Weights of a small transformer language model.
Size: 24 layers, width 160, MLP 640 GELU, vocabulary 2048, 7.26M parameters.
Training: a variant of Muon for these matrices, 4882 steps.
Each number is 128 + 32 x the weight over its row's rms, rounded and kept within 0 to 255. Layers, rows and columns count from 0. Numbers have three digits each. The size before them is the row's rms in percent of the matrix's.

# up: layer 17 MLP up, 640x160, rms 0.0937, rows 164-180, columns 80-159
# down: layer 17 MLP down (transposed), 640x160, rms 0.0454, rows 164-179, columns 80-159
up164 098:166153181131145075080147114094144132110116155144095127154117159175133143128113148141107092108072122155162155142117157102100086129148141152086103172107097082097110186158123112111136116083101140104145149088117083114209024085210112148076147081
down164 101:123125082123128122138115138126134078124188148163131088090180120179181140147171090136154145166154104108114144065133131180147162110064112108110149125101141087155133075131098152200096138136125161158087054149148142107070185128100151128123129156
up165 102:082166153116147179142136108101083160149097091075089099169135104154158104118149177142105144110128165094151147152170114132083064136136108056179128106130180105074121099093088150144119099115126106091084151117160135092112120113140085052078097137
down165 097:086076130123109096188138167104165152119057157120092084101191155163129188141165111104178133139102078126079118135108117075096088124099090154129085197187157064183117094138131082076083135121117184168102133147092128152131095126115157148124155107
up166 098:151099101101092113131124155143108128128095112151132112135119105190134120213086140163128130161088106121203109142093092101180079149123129106126080126141137092091132151102129139068130087123111137166177058070154168187170148072111135075112164172
down166 100:104159120100141171107071107133090091161124163144121151127140182130090144049197156146095115090102177113166117154136150084097088136125131164152141070110170170112107138127148083117090126162146131113156123091095191142167152101145155157113097084
up167 109:132157092123125130119126157155104202080126101165114095150127104167126138121117077094110066111106100083105157133066150112176142125184060127120147126148096104118163125082096104121132038180106123146156201160110146104120169152108128190154110111
down167 095:108091163120114108162110104051161090114121152106136134166171139089164114077103098148144117167139192132138127145158108122138071135120131154118127126145114115162065110135071140130138164153116156146083139159182097141103138137140144119106147141
up168 101:081122179118158159174134176168166126173143110131062151085196135101097152149106147117166149061134087116129081126140144165129103095140128145090083152112162102142199114138175166100105091107153098099076105168140120179170139210163169159153096137
down168 099:106181116082126090136117111122097163056138118138123097109112156107135138121092138139137091159132097137146174111154155141101128116110131095204150113125153150174093134149116078142159107148154079093085179138193106109082108106109103094129152154
up169 096:065115045110085125095121168117108137072063099118100176072122153128143178101103129117117111136142147141124155100133095161110105101198138160133131104147099139103029114128107135108096151144130131121158169110116131111144122132094076109067117142
down169 100:156101121150153213103111099150118153129107142159124140155124192140132083119098148075088062144157114129145075152141160131121128094053174114133076129210133158096143179129101126152147150140138210136106094167133157102157108119116125101138124115
up170 094:105156129096123094146117122166171107171163129118107074145160118145159117126117176138168100100168136070103104140134163114141157085156131074129193085101148081116142107090104088094136177206164129147180087139151178168126108136192103150164161130
down170 086:077113110161148151102081126177124104106088171207156115151192067126142136130129119124115127173156119086133100123128091186138121138129119180141106075139134141119168123086103103129130080171098184081083163117150127118159077101140175129133156140
up171 095:072129182189086223132173094139186110134120134150124118168154147078128136124075108111144155146080207157097125076136124092089121117111077155182124149165083084113141139133119147092118112099113167182136172113165133155089094115126104138118155117
down171 088:116123090103116119100140069178199121147143125087138140120136101126101058174150112145149123177117102113065121085169140130161131146169066091104121142155115116175104142164144103178135130139131138137121129182146089144139128097194115113037150097
up172 095:129155103108186143152112085110103164124119124155125125069113067134103101094140157088073099125104094075131121159110136153137128111076119187100147158079153081145163135152127164164140074096098134121041109118136127124161051103184111172096145160
down172 102:148145065131139116153115176101119170169070150130135135104094152133077061133120175136176113040113112066135091101111145123115156136169092134140099107156112124134102093053159126102170118130119127161163133137146112049090171134114122149175171080
up173 100:102148125094157077120110155077155113127119106178136156141091214135105087128134206126130121116175119095200116143139141141092134140172152153096054130134108103108119175106079101123071096170064109146146167090131153148115086167055163152163089154
down173 104:157082111128148164116172155134129148156072155152149110103160187146091075111153110146121100120117191183131077113100148127124066130134181085127111118088113135142105130124147176102067111049149123096125126155165082135122104160120163130090146060
up174 098:096119167106064104182181155147198107113170108101137132104094131140120103146072105138141139091102146134089159120140137127147135095095091121129108096090101130096131171165124139138112050163121201154193073154128181171151108095140103098197111127
down174 094:084098102170140155147052142151123154161151132125125107114169216141099124134138175160128103146164115133114118085090156124165133102125183100122108105116102145120063129118161100167140054125107143147105172177075159145097110090187134152066075107
up175 092:161094167135129161103115112137114113061140154147127205147138125089146145137135114138095132125077182183174076101115140174108130090144143162092155146113166102151062171179132152128251102170132086087091149118103087120132094108094167120167105130
down175 094:109169123125163090204162121132165099247110140162164104089175172132121180114101143137143139090142084084088165131054116057151070114163060120157166094159108130073165116127105112080106110113158161133133074095113155142109107114112081124128163119
up176 104:155178113107055057137188124143139047128144154142086140075143122116116073152128135122147143164074136101166131136086105082145135144125192137199106083128110135076083155185093151125069137062144143131077172117132124152138096147124099086138197140
down176 103:135113130114168128133117174124107090127121156139161118174124130098155152178152132124071134105072116068149116185140122200198106127173113098134116046100074178144163167168109188173142149112091152105097112168080063070153148136149141131156127064
up177 095:126127073141143097108051181155126070151104113120111178162143113095141080077092121145170077139069123091088129118164115149141104121095157147147119166143087099121135129206162120153123097147120110134098095105083149068123121103112103144115124196
down177 097:176168109149144176061116117147123136128122125096088110076216112070119140110096150146130127093156068158127132144086132165138155144165154108106104100077157123075185099078145120173095154109153123138146110138094128136148172103157140151066156076
up178 106:152163087110151116084134033125131120098104094103149096094080102122147087207142076153110107122099165107112133116187163129186164152150199129104090133108094155160181115135114180207102114140112118108108154161130118158118128171159093094139167158
down178 109:084126173201112088155157130103169140179125102109134165149134043159106118116134122145108173095104084083096095098115146138107089093125063143120095071143150146085098161101140146179116094133171138123163148144144075116102100125112136140185123174
up179 106:096148165125129145081086142128177209130116174043131175096172140157119109123125116119155116149101171129067105116118089095145187138162125112107082137173185091138110177068150142106146087127074119118109176130102147111150122096122108129133144128
down179 108:137175148156139113168135124078175155054150083118123089111122121087110125140101171082144136114111162098204074132103132132129184140152145122175119205108163110144112126088127203188123113101144103093084079123155129128164149155152152107086159127
up180 103:117143164114124155143104101098096167127145199187133146140147094098112107065089154110082132140124108133077159123141147136151165174113137081155139093166144107088122105131149148097153162094152111140119139109114138151129193114087133088100113066